Weights of a small transformer language model.
Size: width 256, 4 heads of 64.
Architecture: learned positions, tied embeddings.
Training: 208M tokens, 3177 steps.
Each number is 128 + 24 x the weight over its row's rms, rounded and kept within 0 to 255. Layers, rows and columns count from 0. Numbers have three digits each. The size before them is the row's rms in percent of the matrix's.

# k: layer 11 attention key, 256x256, rms 0.105, rows 52-63, columns 128-255
# q: layer 11 attention query, 256x256, rms 0.101, rows 53-63, columns 128-255
# v: layer 11 attention value, 256x256, rms 0.11, rows 0-40, columns 128-255
# o: layer 11 attention output (transposed), 256x256, rms 0.0928, rows 0-40, columns 128-255
k52 089:099172133154082134104124098136126124121093155060116150133093174122123128111141140111098143099093105086122134174091155112169113136134067141141159141100117145128107108108123151128129113124115098140126106173129125118114148125121149118133100118055115104120164151122111145101107115116124120149103118115112158114132128112133131140094153125151089152143137122114101128151162150185165100152154
q53 092:096117172138126111132157185090111088136154172130113134084112131099108138163124123141124093166151135141104092171116139139168178136155118096139095085112169089180100164158148121166135147153096124111123121126120134124115112159119082151176107158133126130085085121126121124154115132168128120134134151151165066107135194146102178126170119138138100144159097155088147111132129154115133135104144
k53 092:098063142156121137125113094130097101109150139132154144131069126137160173153110147154169142172141156115149151112144135176138131112130128165133117089154115099113121139130145111139128136118140130131118116128130125128173137107100105113167138107130152140147146170161150132125120169129175105144115126130105102118157090151183145134140152146145108111143110121119102095136139104135134110124166
q54 093:118084156130092122145085101166164104100119139128110132163104095123114112127123131116085167132183114104178113150100147090119140106063124137121113129083116138138111093136146108103145155148121085117158092140102132163151119118173105131148157158142146155089134098169125150162132130149140126110121144134146115126106162141128118153123134097116119137121123107164129143102106130147126166155117
k54 094:136133144139144124155144086152130130134151160102085117115133124119152170092111104148132150156136146106165088128141096124109127123110121100196159104153108126112166128143081163104114106134140140105129129179128130133142112150119112116151180139143138136106164116136080139083118117109087109101127128096110088133134114146175143136148141120119144128150117110141071068131136104107159126104121
q55 095:137141095149079103154082113130118181137116111121113116101127032150175140131128159113096111163167127126136153135169126095157063110144139147139109132172162099094125106142140101156101136104149117115112139124118165098108115119105165134158129154131111101129115102129139173173081120120113110119119153150056153127159151113138110095137123106094134160119120172158147154105103161139124122146087
k55 089:114124122127083120156108103106127173114111134138164142058133146120145120112107143117112155149145139172140114117133113115132130152120155124100166127165151069123116145127151115109107122161099120092101107072126134132120134128102148119097115141151140133157145120137122177163129090112110089084158158129159117137119108130144131105108106118121119139135098168160115109074095147124127129150108
q56 097:164095099114134125160121125096128115140171118140138128123154116156154123108124124114111140098078162106181143096135103118159111140126095139076133153170195153088144146140130122121120097130117166139152127131090116148164139118095122162146125098132156136139126112125111086161150106106174130129127145112113154166154120093128131136125174134141194150145100098075127128157145122166107169126116
k56 096:123164138083139110172143154131139104113148132117155092129136136097120113089115103088097106124094127126105109102095128143168127132149157144095078119128174128105137146123111163099167139104137162111162137117101112111123172111124117146141153130191137144113095126137150119143105098127130106153147071139155112130126108143101094103126101111132116124150137093094129131123145130134100141137116
q57 089:087142122166159127158104110097173140127126108163144140127114137130129125104126092118075121093123184094178184133123148157081156106147118142080138118123124092177134115107118124136096102124130133121098146167135155155106155086077127129137121181109123151127136126137140174148125138149127149131117140138097115170173152128142133141150155152139144148111120137105149114113119110120103113089093
k57 086:127141122114137081131130134138129116128100098158167143142092149095161174098149146147139143110105126105080105115119151106118152115126118122137169109120078104145146135182162132121104126120154153119091125151112139140118140155096115138101163124127153143138118126141160149100169099177154100137120133101091075125175137138147127133109098150146112155138135148155131122142136154155104116133138
q58 099:131139126156109121123115124122139110116153152120173110144147128146109151155182078128125090165112155157124121157117114159122157103100171112118135074168098120119136148130087073105118114141128129123182130211143065101127131144114166130140096138140138147095118111114147106106115141110112117134151112106113128123132137119135172139119134148139129107102130141177143135171109118172102134067122
k58 098:116142101146124103118120169125153107131116060119177105119159109141175134124143111140109128145120143142136111155156114140160102127116086128086101143091077117132124135154151100110149155128099115112142110131095102154142102089105121161172096145112137144159091149123115124082164103117124120157130150132102117133142134133083151098129126092111123161147100084114155163138133137130146133102152
q59 092:166112103160142135109138166148111077128078077081098138140123134100129134116153136118120137150189146126156111134162146122159130086121107099131113106155146113128092135130170137124096177108102111086111092156117144086146147134086145132151060118111118141175139147156146127143138145130187135136132128141119110115136115133125105157125083176127124131139145114162102150132137124144150115149121
k59 089:110126127125103097096138165150097153118127143112093107131112127090118137115123099080127115152171160151156122140131142116123120081156123125101163079170103156143125116137137128108116114123126096098163140093115133118161117110128136116149160158150122146141174131113137147154157142125106166131161169096187108111179112157094145136129091135107101139155139114151117115147117101106136124105103
q60 100:115109138116111120152116119108112147106108135185109139131152086100121119121125104090111170103129142123148129175126130145140092093106099162140138085154113152107155114127159137128085167095093168098133156110137151126126131089143122106099100169099115138081092105127106139134136130117132140128127142118093128109117098098197114117145106176167130146158078088152179111106102155103126123166124
k60 096:097087132144088098146102103129135108127125127135119176089110165086102123121142108154143147135121139133131123157123087120113147151135142113118165139188155128153111103117134138099122115153112133118102131113151129099083118145184140105118168114164140164134094071057109153108128147115120110099122154130151125110111113107140109106093159149134108078128116137176156090145137129107137121172110
q61 094:164129173130140164137118106121157155135124108136129106149162160120133148132106143114112078164136109155105077091137097133124088163136119122141106126123126165182110152117097103122101082142143118121115131147122138129126134140143148112095131155103085148137117110126140094145104136122103110114149131150099124098106122146125136210119092148104133114110080128104148146104154117149146153112114
k61 093:156145167086131116181096115080170124194147120098200098108172137127095143142118150120125091137126098166093121132173113139088114148162112120133132152086162146159122143095091121130145132164155138110129128138106137165079113126126128120140138129135127159087123206120138144133127106185153116112100116114130105169126093154142110138110096122092146124112121101165157132124130132113111149141097
q62 098:126157078143138089109117138156130142106119139117093111097124157129134101097125122094105124146155180158109127136125064116098094100157162091159131104147092129085087117128174109137118136148143138132133153148152126091105105134118120138183110150190092119125130131144148127101188157149110141104191117131136100139113169113135132115092099139105147111144113144127148145179139109124131183095143
k62 095:107109116162134143127064114124140119130109100106119102125113160163116131084195145109132140166132153162066143134146149113140096104081168144175127153167139135108135151156174127149163153110136140122141145169093162144162138112119102106158121161104082088134092163111127124123142151135104125162099148141144115131075113121120140130139162146094143108095119169147122160155111138104159132162128
q63 097:127112159091135142060123146137125134157128108132095137182152136137119090115126128140116143113156138146102107105144120165146151141086150086188136107130135148111130137165123087100163128151101165135149171144130126086169158157101117095157128155114143116125114148114131116098121143112139128151129161098160117088140121122120119147155143187186145100083113166144164137141106122118136122138122
k63 094:112151134158146122084111138109139111113155125122110110159152137120141090170137117150129122124140136139112111113133087134121106079154137156173127128145149121084101165136112088119153165134113147122146181174163151134137174089109121147138148087106127164088119155129111147117122157151113135121130142132099139074130176112120087167151129129141120102111143138144168147108124138113162160160158
v0 094:149126149160105137138116146136111100124152103157117094108117155116134155154152108129154122114153129118112166159169134144162120090151138117147159133138122119132135089154124163091136136169141111130121157126144135080125115140132138104128107147116172120091151179146125102112091155139088104155169131089110097135169121093141125116137112111125096162106097144139126140147168125079100117105117
o0 097:177140101073100119107131126144117163122137154115153136111172107160117114112083105137102111097097116158140138147113110126144138140161095086160100108084132113128146138162127094072104110137109091135136146156115171129103168093114147163135138133174106144179112115140173120151116121087119125124086120122143142138102110142132161127133140147178161126173142103139167104119109110139102139106117
v1 099:122163110123138174117187139109088116105117144154128098147161142122102122117143097118102094104138076109142095120067180082125107165153135129138072115160080105136113128078132161120123116160101145146142139132126106102163124124143153150126121086120105142137116160142143159135102133145104157120110091130115125131133100160113147124137121153107131159120141113130168136095092102078150163144113
o1 100:126112136087190101113116091144131117129116110140152144105132143137128152114150147118121125132128159084129186116168084120135194117144118077113148110126153133160147113185130154120106159094187124137152070143108161138133154115142129115121161135148123130096105137122148104130118133137123065132105127152098157113103138116130137120154117095108165140097129168134147151126155116142139078153104
v2 091:121097122102111121143097162077107152130126136083103137125107139158155167126151131135132095129109127100142140078103124114125148137137147156124147114129121155144136105140127150132206133140109114139115093127134138114147141150086161093125139133084117118108076177129084141145122103144142106133135102143128150088159123129151143144137084144183135118146154129143109118097136111112123119136063
o2 093:100111133129128097084165114149115171096165135126166108124140123132110118112084121139091118116129123121132139182176111113120135101122120096131144171113110096089130125110101112104094101130132142135146148165126162142134161154154114139132117101200137104153127090111119112110141138138111117143153114109122123144116084123087097109132131137125175126122110127107144095158120162136159158099151
v3 088:149119148112125093111109144094135116135126117085119191120134101143143118100148127144143142082100144129106124119125162160155105078146134111199088103097116078138140101152120118104143140118128144148152113141170112122113133143122126085136144100140128125097131073128098134108164159146136183138137099124148151144121162086121133185131169119142125132132087158151110142079144130081144149120145
o3 086:108108102131098137103125136143149158132112143177144104096126134096129140153152109130111138116141127054112129122158156161089160113089133140112155136155103158132127152133087146137083115098126107111133114130093150135115158119134148103160119142102119084190136140144189156130120099156159118133139146097159095158093092121132103075115110111091131107134155142115140080155117131189130127114145
v4 091:148079128160172139107114107137134147155123136124142126132145143111158133110161070106135124093110130148119169119138153134120184132107143120083116160147084121119088147127150106124079135156107123165105110165101119122101122140147168141138199158105149075151150116167138175114103117148130074118084153132157113150168129132132107129150125159135143154104141125168169162174093129115152085099159
o4 091:110153147112130086123147084141142088093160109113112156101173107095135150173069142141144115171158116109137094134137085153103123156117102164127105151121125151110134107169103087116095116141144127112172137121145137116147127155126169121155096135199122136135110125129096095105118133109140200162124113104153108137116094125168162138142133082113105119078127124123103114090164187139100113148086
v5 089:172080107109132124101118159143142141091138153109159140146044093098107131140140130126145153137101116141167157139199123132130132141103110105112093127110120120143107148131091109121141105126128156145129134096063100110137130129115118139098122165160150101073132136144147133128135131109118153148103109121162117181136193140162121135085175100118128107168107139162156139130126145139154112166120
o5 086:105160149161133093166139124140128154113082080118130154098124141183120135114147148110145125125152163111139173114109155087133125148194139141116145140138119162109163134134154096132094132121118139110150109130126125113135117079169117139154103091154126101163166114128128139166139108181098113126128117094102142100074113165120094106156116106116097132101096089100108131102148128096156143103117
v6 086:112164080142129152096125098148150171156115126104193159121094132094127104138123140133171079144112147167124130100118155138137109152110127148119139130149104188096155095196156121146142115109145116133078080101130127143082127117082094131121131130201131119152107132139150144103120148167153150143134108154129154113117170147085095116125150108103064124106156124120126152136171159108119166111102
o6 087:142096136060131110155084147115140155107095152137098102151145085156102150122179092123155105121171130096138133147125115096102151142152147167096155122113132110120102159101077147124125141145133112155147128084091114095161116131113107181137113128164096079113151144128123073135102102109133130186111159114136130121133106112123135137126133146172110166117143146112128121123116115131144165139154
v7 088:132083118151183128120078103138115170136166184085144160126152116140106148142097136127173166116125160117144124088151083092121162146119139104117131117155111176071124133113090118136154091144123160106149128150107119163104121112160136181146091127125131124148155157103137115114125107147133091117150121108151090113150152107143114154149118105116118117104128163128116095109147198123134120120147
o7 087:130158122121120140141166118163131099134126098127149113108117111142135097117111142145144085136127127143088152141118155154157156142124168163127165152118149105111135083152177119151161181108203083118121116115148134172122146083123139098148158113143166131125150101136156158153117124150109189148124155126109183111122116080175108084145129117137111130154110097067136143130116115129161151135133
v8 088:152132132168106133141114128138101103119127170115167110123136096146104152165130124117164149138147091118116098123146111123094134114125117063113143139151179108074147110158150114150111097124146128162121179114115129114103126117118116153126142119167106174111150169113152132133131108127132132147109111094121126141153125185146154139100163174125139158101182115155138152122151120126118197143172
o8 087:157124089075157140104101167137153154097083110118125134122110124118104101119113156138090123108121135167129143120113154171098125178137160145134127131155097146158171120116134158155178151106095131099108123111103146158120128122125110124122112169133142114133106125140163111161164147103122139098158127140138131133106170123141085196132113129151113136146110136083143100124115123103171107172105
v9 092:141076132108114130101115114123129087097138155116099140121181111084159162146147113127141141152126163154110133143125138134097153132130162147140122146155091104106126132143117097133180117104151180155076114106136167152183140143124130129107127097094147166112116112129102135132134131124121089172111103091100134116142147136085169113134135118110133149118104132122130140129100103159123145127159
o9 094:099126126114117116108129176152120183128119130105159179155099165139146110096114129143122161111133130092141145119129078116133106150160085105153152151103124100153156115140121106131098129129111092099134137182148118116108121141164166140180118113163089152150159114137148153141133161115067133113144184105159106148160115141142144146096118139152112122144124130071111094100148126099146116155145
v10 091:112116131147114148121137169121144137113112171111104173162139132165132135104141092122129131154101113143144108125154140122125152119141118093098092115156122134128104119132102138121126104161157123091113114150141125147105195146138113140126133085120170118140165090125106143140168111121147125115119125154173133118115092085086112093096124110127106124126176132141125133087176126097154157110111
o10 090:076120126093150175151089157133122090133119138110132069149107141127130158143108131115152108105137128096118122096087145131135132148136121165129166151101120115128134177128158134124132188097127136163113115161163096115130077114112140113133137121099093159094153144117100127111108150122141170115120135140101119100161121098127085185126119091124117134131092134160132143162103123167150113137117
v11 095:144144168120128145169107165130125136141123123135129150143117116110097127130099117150110130107143143098140091117155136183129104078127112139132113108145130147126116131100117109098131138126141098106133090123134113135157111128090136165149113139157103138147119136127107143078076195098139084142149117135108164138115094149147109153124131100132116106132154091089123119176122075187147151114167
o11 095:135136121147081113099097094159136141134099086134121142151157112156168144132158145123136154142129112130093162160114116092128104169113108144102140182108117117171127126119153152122132123090127155158151145126120129088076151123136081116108142113105114146152146120161132078120085119186107138109118122161169116167157157101125140099125130118138168130087156123132146131099109145125119132109136
v12 100:126123113132103106160184153150130084129119141098108109166170135102120141101123091109087126149142134129111135121082112126137141175173114114149136118126111080111131123117089089141086150112118174147139141140116165110094101146105139105128091136073090136087102099139112144072103155146148145164107122157148098098140121138166122144101119146154148121146112126128132148141116132144086090094123
o12 096:138111155150100135090120153112130169147139114148145163165096154107147100126126174156168145116143128146136090127171106102125125148092104149107108164088135127166113148128113181117110148136124079113108129113128097160117122168189129129103124105135148148139125145155134171121146122141124107106158089097083143149117124133116155104153152077090134119104146138090105102126156094071115122148123
v13 095:046131118085136104178134093115141137138141112104180105135101138111135164129117115170127130144104158129111139131123136158081122140124114108125143158141109148142084141129144140128115150161149135173125088135123114156131103156145138150113149143147161165140141101167099147098171130163121110120122102131164118131106118059130138102145119176158152122106159155118177169138072098114141106117096
o13 091:118155100122115091113127168122151098114134147116089162121165111068196145110102164154135122142162140154108123114153128135159122082145163168122103147143165123072138163152158116109094157104164108133124147132116106096110146141103109135166104142120117099153132089148113084142089143128117193148136131106096122147149144151155146127164111078125170099166097122090170119159145155123121148112183
v14 091:136124145079123123107159136125079097147148111082127127152112145105158128152129138098125105084155111123164130138132132105123115123137080129139093116130110122137102102147143106112119123135099141118123103125174099120162132136111159100106115110151142132102151095165136137177124066125140139121117121114141119160146142147144080128134175116089111131153112126102148115096083126144113148103100
o14 091:106150110117153131102133098129141144105086152110136152128102141163160152097097109158124139110116144127139175120122119104126124159120142164128120161090122108135150169120130135102161163149153127132098166115115129162105154114125129146136156154110169127141118099104095135116123136131149109121131145120112114143112144110090149143128118126103117129157131112139117162143153150145170093138111
v15 097:103142140132109093077182100151130191125103150117135157122065100108094123080116141116104146129143109134130108166125105150107150100129136133119130101152180151170112140103078114121142132151136120153128123103109084164111153154136179128139087106197137142080133141120121084178131139101108138142121108127161122101169129188129107112147103142117109117121131147124090167125152098077105114125141
o15 095:153149131139161184169146155131133126123097129121124166168112144082096131153135152101108108122084134127140123100081149081130131113158112139122118141125114129093130130151127125165116142109138154104089120107151150126126101086132108119104149139093130106142176101125076090120122135166160096092142131125134160161117163136111089138124151139156133146110134098076184134107118146124149147105155
v16 098:125142140159192149199082128156118081118147134094107149099111136110116132122116155143164154162132120129128134120110098137097158146093107119144106134133111112135147114071142181118155126172119146111138150103136137104128144082107155126140158155090138132130101112127124115124097089105087129124120174151143157135123142123141119104158130126112079133152096109109141133099097088122162126107117
o16 096:099147127144110116130115102123156102123129130135178130124120094178155159130128123120135110126166114120165118155156138141174136112095143131128136104113105127140125114155120110108156221139121148165159141151150095151138112200104084114112122100141142118145127117156145132078158164119176157136154107151154070111093126131120147122130123118134123126146171158143127156141134174095099151111129
v17 087:091131154080164151152088146088133119135098114133118100136127082150123154142108145131110140119136116151138092128135097158162142141185148144122118132116090110107153157135172146104136138115139096117119118115127112084104162087174109088125111175138148104139145146136097126107130161094168127169089082121143164119122128119109140115202127155125162133140128080145146075126122117108170117078114
o17 087:126123136154114103164111124145163134114148152131121125119149144136111143128125112153083081122118096134105116146108138128112089150129107086135094148163167143117142104100122116119166099156104098156152183161122127173132130177119122127143136137123105123143115113163121116092112077191153150102112132097132128131132119138170136130112116098133107155093160208111130129128094138147114134155154
v18 095:151138134148115110122112120113136150125134170105120148116133176119120156148127125124149098152106124161147142094079077104127144120100108160148120111129098161117098105148146131100157108119115130123146169073142121124117141094101129148110128128138104163159131107123145168121114169143136139151092133163133184137123163115131117124135159155072103091083143118140157127153109163124127140130124
o18 096:121093152087156108127129113118127117138123088128122114133143110104115149118144099122133199135157096105127073145146137122097147138152134115141130140166147108138162118095126144140132142123151136162154115084124119124151120134170112141173115167161129145083192106131135119173178099134139111073138129098153125205125153093133118116120126132119124171152112130109102155133131123090125091146136
v19 089:138107132115162098139080112151110072135099155103139077164101113133131152110134109123182113119118104126137130095138101127123159109137098125115137082091150105148087111097153149168128132133089090139163099093110135113142148116161151177144117101106133072131103126156141094114097109146135094126103102109137131125122129122101147154112118171146143134140131121140164158103169154152131112110146
o19 093:133123114133077131132133152150133151140167081180160134142157136151128115098091128150129130120141143127112156103111105100140127111079127090151138150200156147104168105179152107060139166118148149110115135145086162162164134153137106127133071158143134159123164113113136113128167160101070115161153127121155127108162084105174128113145173107144165135108105129134131137134122119096139159108113
v20 091:185139132132093119106154126145100146108119148101176105159139091121153130102114146168122093105099103144131090095152110111142105170137128093141111100111124110126114125070116110095131159159112150147073115117169131163140174140122135140155115103149124163131152160151101154098173174122164117102156118118138102130126143093145117189154123180071114122142125130122138077135120162160134120115159
o20 095:115080126115096132148138120095183092163112144156130150121112129126137115129111122122146145139147164120081148144115136141122154136084162162135141123125135122162135155155127143153103108099149145150121117079123147130120126109170114123122184115110127143076142111104137123116078084194159111111089131164145118145156065147138105133135134074131105116140136139146072101106178103113151095117113
v21 087:126174144137167126093161097149101138152116139105127091125126106134110101164116112120148160101126127114125141129147111158137098144125139133129111170128112137083100147118137100132108132127117128092177145141165141120154139174096117102144135073097128167131126126098132160077139161122099101155124156153162182099094119144118098144103112170136078111118182149134128151134110108136121095121102
o21 089:101055086093117117154128124138167135108141121143109125175162125090096156107124119137135155151116109119116112121170123120114125091088095152132138128090136120136154151167144166107107114099124141136092096088137157139110119122123129164153099161130114147123117153124163122163115103144125130131097109112095081188117110098154150128110106114109142152140127139153079109093126176148136140135150
v22 086:121128119185126123151114132150180154126081168099140074128137179187127109093085173120175126084124146124125146154111100161128103108140104089123142138117070120134113118092115124155127128107112167141133127119088131131107144164152082117107147113162131123086111177150096137142128115125166114150113125154133111073124140151120141103090123089123116136123155108103118114126118120169121154152130
o22 088:159093111140118091096146141093116134142132123172109189182145111078087093144150044096127149157108123154124146112122136124131132150149136136119157149131147150121104132107066111129113119109122143121114131126091105150151134131174152117104149144103123109123152154128118117111128141125087134089143130148076154135122125140109113127143092154102136143120131158125099115102144143079127108116120
v23 089:118134130152114096118141127107117085100159100084124135104171146124151134127147118115161151073119124140112135096094149112149125104115097100158095088173128130118119131097098125159122122125127141086151134149164120126121114118116124125108133098138136099168113150119106141121083127122148098140128137096071125117085130145148164116095095174174149141101161097110201092112115132126143167124100
o23 087:119112120126093154138095147107161145124095117172134109157131103096131149065094141137122107122166126168154114153136068152119129129116141124118127136098143115121130140145147099126109101086109180186115132141125158143097162093140128122121119135107125139078118161102100105076100154079071096134131105179168132088142163174130150142176120137099148128130161150123073140134135131118096119121117
v24 084:124131090111163132143124131163129143105104157121146162130158121157116146145149133099103125131165129118118128144104114141142119165166145096095146102120181165135110098172122042165126133145106145168110098173159122105125132106156123107155126121150114105149136177126076139119136146109144115172141141165154137122118152097201160153118126127151147109151142122107121142111113127123067130090158
o24 083:095144162151099145117139118079131122154122130145149115098139134064139099110126114138092092152081089148176129114133139120103153151144119162144114145117121130132122145106126138157149107135119136107090137087112144143112107149107148153123175130092153137116142165131156100194154112110152153110096092122129139158123110172097135110142144177136110140123112126138102108167109121121154076127134
v25 095:146147118141136109084145152120112075141138136185115138126122118156133144104122087161132072132121133139143142157099163109113119139150138160128125132129112101177086102115112132169155120125134134116108151106112104150156128152100127109127116123164139117106126129133093147138091136155106155143123147140159140124149129102180103134191128144148117082144108088179095102115139158104117114116154
o25 092:149121147133132167153166124078128109105115126095145124155151151121119117142134169126157138066115124122107127152157112114152141133068134119154111088127173123127149115101118128075086165108143101113167112112132091126118111109186130158092150134081179149114135089123159125140119100152164093139118120134107120120097117132155114158089117126093166149098161150093159080121151106160137098161161
v26 094:127180102129113129090138104134112097141147090102144127147127212176127186119110117106165116099139096128137129107083123125106105142102169126117164107140128111101101143068110142167144122119099140100128141104147134156099081107107136115115135150119155153128150144100121146141095112136151088140093140161166121112121115130108130136148154109146118094125123140151130113127136195104087142183110
o26 095:101107158112149130133133126107163124116088138124110129154123108088104108109145149109137161093104152142107116151141140131136189157138101173135123103147163122132117119149108113128143103106160119170127101096106098128143161114111106142141116114142137165099137096100110101098141120115094198133153142113110120141160145106161112095110134120093137158127128119091126159104164101173142128099108
v27 089:127150152109106116118137140119078160156129155124170149158139154077136126107151086101157157108112121139113138127127157132094076132125155150100150117115116076160131117104083101142124144090167123139132083135121166103168156113154140127173095099087111117178132103128091090144127149088133167117135145135139134137165144109155157089142105143124111145112113159095140128134064105144102156117119
o27 092:148130136170137201115152115113121112085184082145137133154186106131135119141104130118128094124130114108169077126070152115078192111108122119112104094178114144104125131151133124142121066104129095117137133106132146097114104154145110116156156155093112128130121160155153125114093153188112110124143130127151144125079108115142150159153124149138145148160153112103132168148145130129137100122119
v28 098:079123110139177134121112102120117083127102095118101136156115135161127105125137148096122163145188117102102127117157131135096108118153142132094128115118115156084121154125128119169146125112122179110119116112117150177140142128143103128094131121154099125128144102127117108141123103152151151106133146100117095149125146147151127149116114123160087122147131145121173175101144133144112151134147
o28 101:139138082168086149104086131161148147103174134120168145081121137119174156096143135130143143132082131126179130141134148106114137122149135131146112137103124129114110110116143154179125164110134119130143119143133072087163109121117098123136160133110129096129169129096126149122109133100105125160115145166116133103112131133113091099128167154131129130150144122125115072170125140137099134115141
v29 086:163155164089096156176082153137172137119137159141155087118145161135128108175130101115158110111140160136159126112153166124126118128159131139122126161122112141154118137147084142090147148152149161095165141126125139113129105129147078158135159137154148167125158071068128171155147109163176140164112132171135131083098101116145133126166119117167121134130127117146130155123126133151141114147155
o29 087:089115160106147113105140124164064099133155100115116181136105113085170118079107118122145180143142182141101122145128153127123139111079149137135176077142102142111127150103136175086100120128091104128111118126131077095148130110114165121110137128155146135144123123174120106126114128145151138105157137087148135139150136159127102141124120106126129132164095137146104104117130132107135137124138
v30 093:145132146126153114128096141143133115099141168172101125134150097109118125105165085208158131143118116107100108155134165121138150128094113120159120112093111085111123131111154132081131089137121128106132130140116165087123115130147119124134100190152112120138134139120194141125084091078161144132116129150118083142151112097105088140138148148121107185127114106132112159137125109171100122140106
o30 096:158104162149102135137133141127122119126122123140138117128140119220127137119144128090155114121095114092149145190128123175161099122101162112163137133165140155138141142137160164088115146160134110112166124135138149142125149146134140108150116087102195163121073179141127140111143154158120114087151142157127119129134140150142140113095132097138119115150127148163122146081087149130144117109125
v31 098:129114173124113177128151158078137136121077146102156112135123124086100119138113097126141107109132139088097112171092117133080127088110152143141108152101101107074108119145137108160198145167096129084152162096146135133124111099168083086112140107159135127095136154160097131141149135117138156132123115074101135139122123109120166120101121140092120145150143142133117134168116111175098128126127
o31 098:155136055116097102130121134111127165108148142124103148105126149170132135158131119098131131126107156169118106080092075136136103085127080166143176127146142116098144142133122094131113093103144148142113100131127124104116144186127156122154119123118101099158124147110193132138109135155160102120132171155152097114126116119133116134145123139139101145092151156131185145130101128086136150111109
v32 090:130118113131127139119163155079108083091124152115102144171096108146082156199088141146157165159108104142120132107146156129113136104177140140105115114104108153177116126139116174119153129091138141105087151142138122160108129105117142127134060155149136120148130084112138100143085153113128205107138131160104096163134110097109115106134129119138126152114150138162149117126117091119101115158155
o32 090:142127145160140123103105110163106118167124123110112128115132118121142176091167125126084114071147114126130100178081130136145084114071151156171152132123117117074169149151151119177111161131120111124168122161096126120151140154125077123158157124079119138100149129148101119115139117127126093106114161098115124073115150162143121104114153126135179137136144098115133144132110159173175129083136
v33 093:152096109076116159115126083131114142171104130112116134133086105147136096127132133143148123153120090118126149170110155122110162132108133145145134103113137102136140123117125113140091130075140112110150143145108141143133124108110165088109124082171179108132079100149144161142122170122172162127157195079126157159139094131142116099104140149115146124113152138116133159078130095147092115160120
o33 090:161141125147129124167128153134146193125101096160101112114122130062155182131133110089159107139145145139144091125103092134120090127112136142125134104104135159114089114149166138163122093165147176104091100155164095105137118158125136138129130155139159127159147132118143107103182122139109126142096094132144090090125143128143113086140139142150097123141137131141098134141109120133138131104097
v34 096:128117148120098102168176119103134100120096134107111122131145121118128113113116134099158098109122130141128121151135185102142140103164161117127128133113123194115079143156136082133150114158143129121143121123107098127101109135135091100120081121168129159129128102135169106092127099136122141196112157111173106128153116112109123168134107123168092110116106108142148093144099163150128163153115
o34 092:108153106136159142092136159143120141120193098128155117119098090110127150127120124095132097113141150082099184141154100129151153156111148136150106146144120108127147151078116132130112136109164139150106114130117144148120125179116174165107167130089154097118135163113096139120165118138141179098155123106103140117099113186128115094117099100062122159141098165141094142135125109143083151154163
v35 091:114152152134119157125166079122143074165139154120135140104138108143108159171138088132145128079164126133128168121124109121119157121082138132141152159135148135162161137145117127113124160134139142148060167127106084102124091129139178135121129089150107127120113146152159142146126152167112124136144104183132150092130123152098137103157160123107148079123088111097136167129130148115161083135106
o35 089:115127138131105097145114165168137067116116104111130111125123172116144127139141137115113144135101144120173130109117132110149120137135117062129098104125101140131121119164130157117111131110131137137154147094089167156078155171146128133111121105160173157127127140100091114133107130129121141103110104104123127162162141114131118113095134136121132163107098130159126101136100133126138145123151
v36 094:104076114149058153137116148128123145104123160150117133144107107122075122119103146131095125115141157079131116136122123121146156174117132157125094124152097114115149158152141156137147146128140108134079138093092110107123088090116103155123112096123119147136131143110091114114176131124151126125141120139110180144107127118117092122154073109127132151116159124159125129124147138125110107158129
o36 091:176154080171134124126114082129160105126122107077150076117111137114117134099099110147103100129124107151151157107124120106160101150135146093150149147143138142105096071130106121124158097113103152140164070128128142159114138140133070154147143106145111116105102139169127102141056132128151106141123157103141105120166134148092142146118141108178121131112131153118128137132147096148166117131135
v37 083:136126153113160111191116115143143158123106103081131124112146126130096130200112118180104141122110129126133111148121132154142155144126164106096127089135167120113140108136103117148145121113134108109119125154114103159111155116134135129120133101159116102125168086139124118173097156102134142124145160099153118122156097134115110112124093134094142185119108142160118108169127123118094124173139
o37 085:104162121137098151099121120133112095136112156111132165150146129101117119140141089092150126111161097152131147184120144116137143150144094150142146100151122116137080165119128123086114125119154195132121178125166138120133134103142147155133196139092137146127101149120113122103189091162147136144097155150121118070115079154169164128118126160139132089161131103108122169115116137098177078096125
v38 090:135114114166180143140111135156087157150127140169122140142147133083133105121123088143162130128134117094131158147165126114126105127129135068100118158116140122154123157120144089156148143093084090125112101118128126192132104122106114133136088166156121111198108156135079154114115148119148178097121158115172128102091114107103115173117110087098115139140124134108129143099118102116122165132128
o38 090:125163128117117139133162148092160129106141154134088098130089141133130119119111133108099103124131122136131138112149154104106127175134099155112132057150138139127103106179131164124109148125181157140112134145125091119144128101127099191140111069118108112104162155153139114120131118153108140185169119186099119126153130173166181146126118148156137163102146095171091162171176085127145101142109
v39 086:112136106094160139119102160114088151108088094143144138135127115129137162140111144140092108115114142135152112155121118137108105174096091174157163166145126139133125173143168145129152135159130144156110099136133125126113112095179113133130117168169153151130135174127109132128115143132138144097150109147098144137137140178096099096134168184113108129151110174120127112152175107139098105122134
o39 087:131122132148093132136111092152142150151111208104119151114090137150093093116127149127128127115116144130103099077122143125122118125164181103128122098157150123122103063108132151167163134154086105123124152068116145124106123123122133116138137123143121124144144118113161094116100113141116145115118188170139164104121105090136143127142097104120164101096126105131145141106129183127130176116093
v40 091:129068142069140140120140112099131114111137144055092087087130129106109111192153129110135163126124099117097140125150123139130118140149100123138121153141134098080118123107139150126129178126142135120117082137145160132131126146122134142132138108105121112137114111129159179157138138110096087091163122116109129135190149155143160159133071140158105171145155101131147125180113118128159123117122
o40 095:116139145130127117121101150165117131130149124154163130181143116184198141088081144145137132130106124143134141164136121100125131108108103134141099128078135131116159139127140133107146123116112131113110176148141118134149152174172104107146097185099149113137114127087073107094117151142115074148116148105130139090088113116110121119104118161133146113115135178119078083087119101134104150153120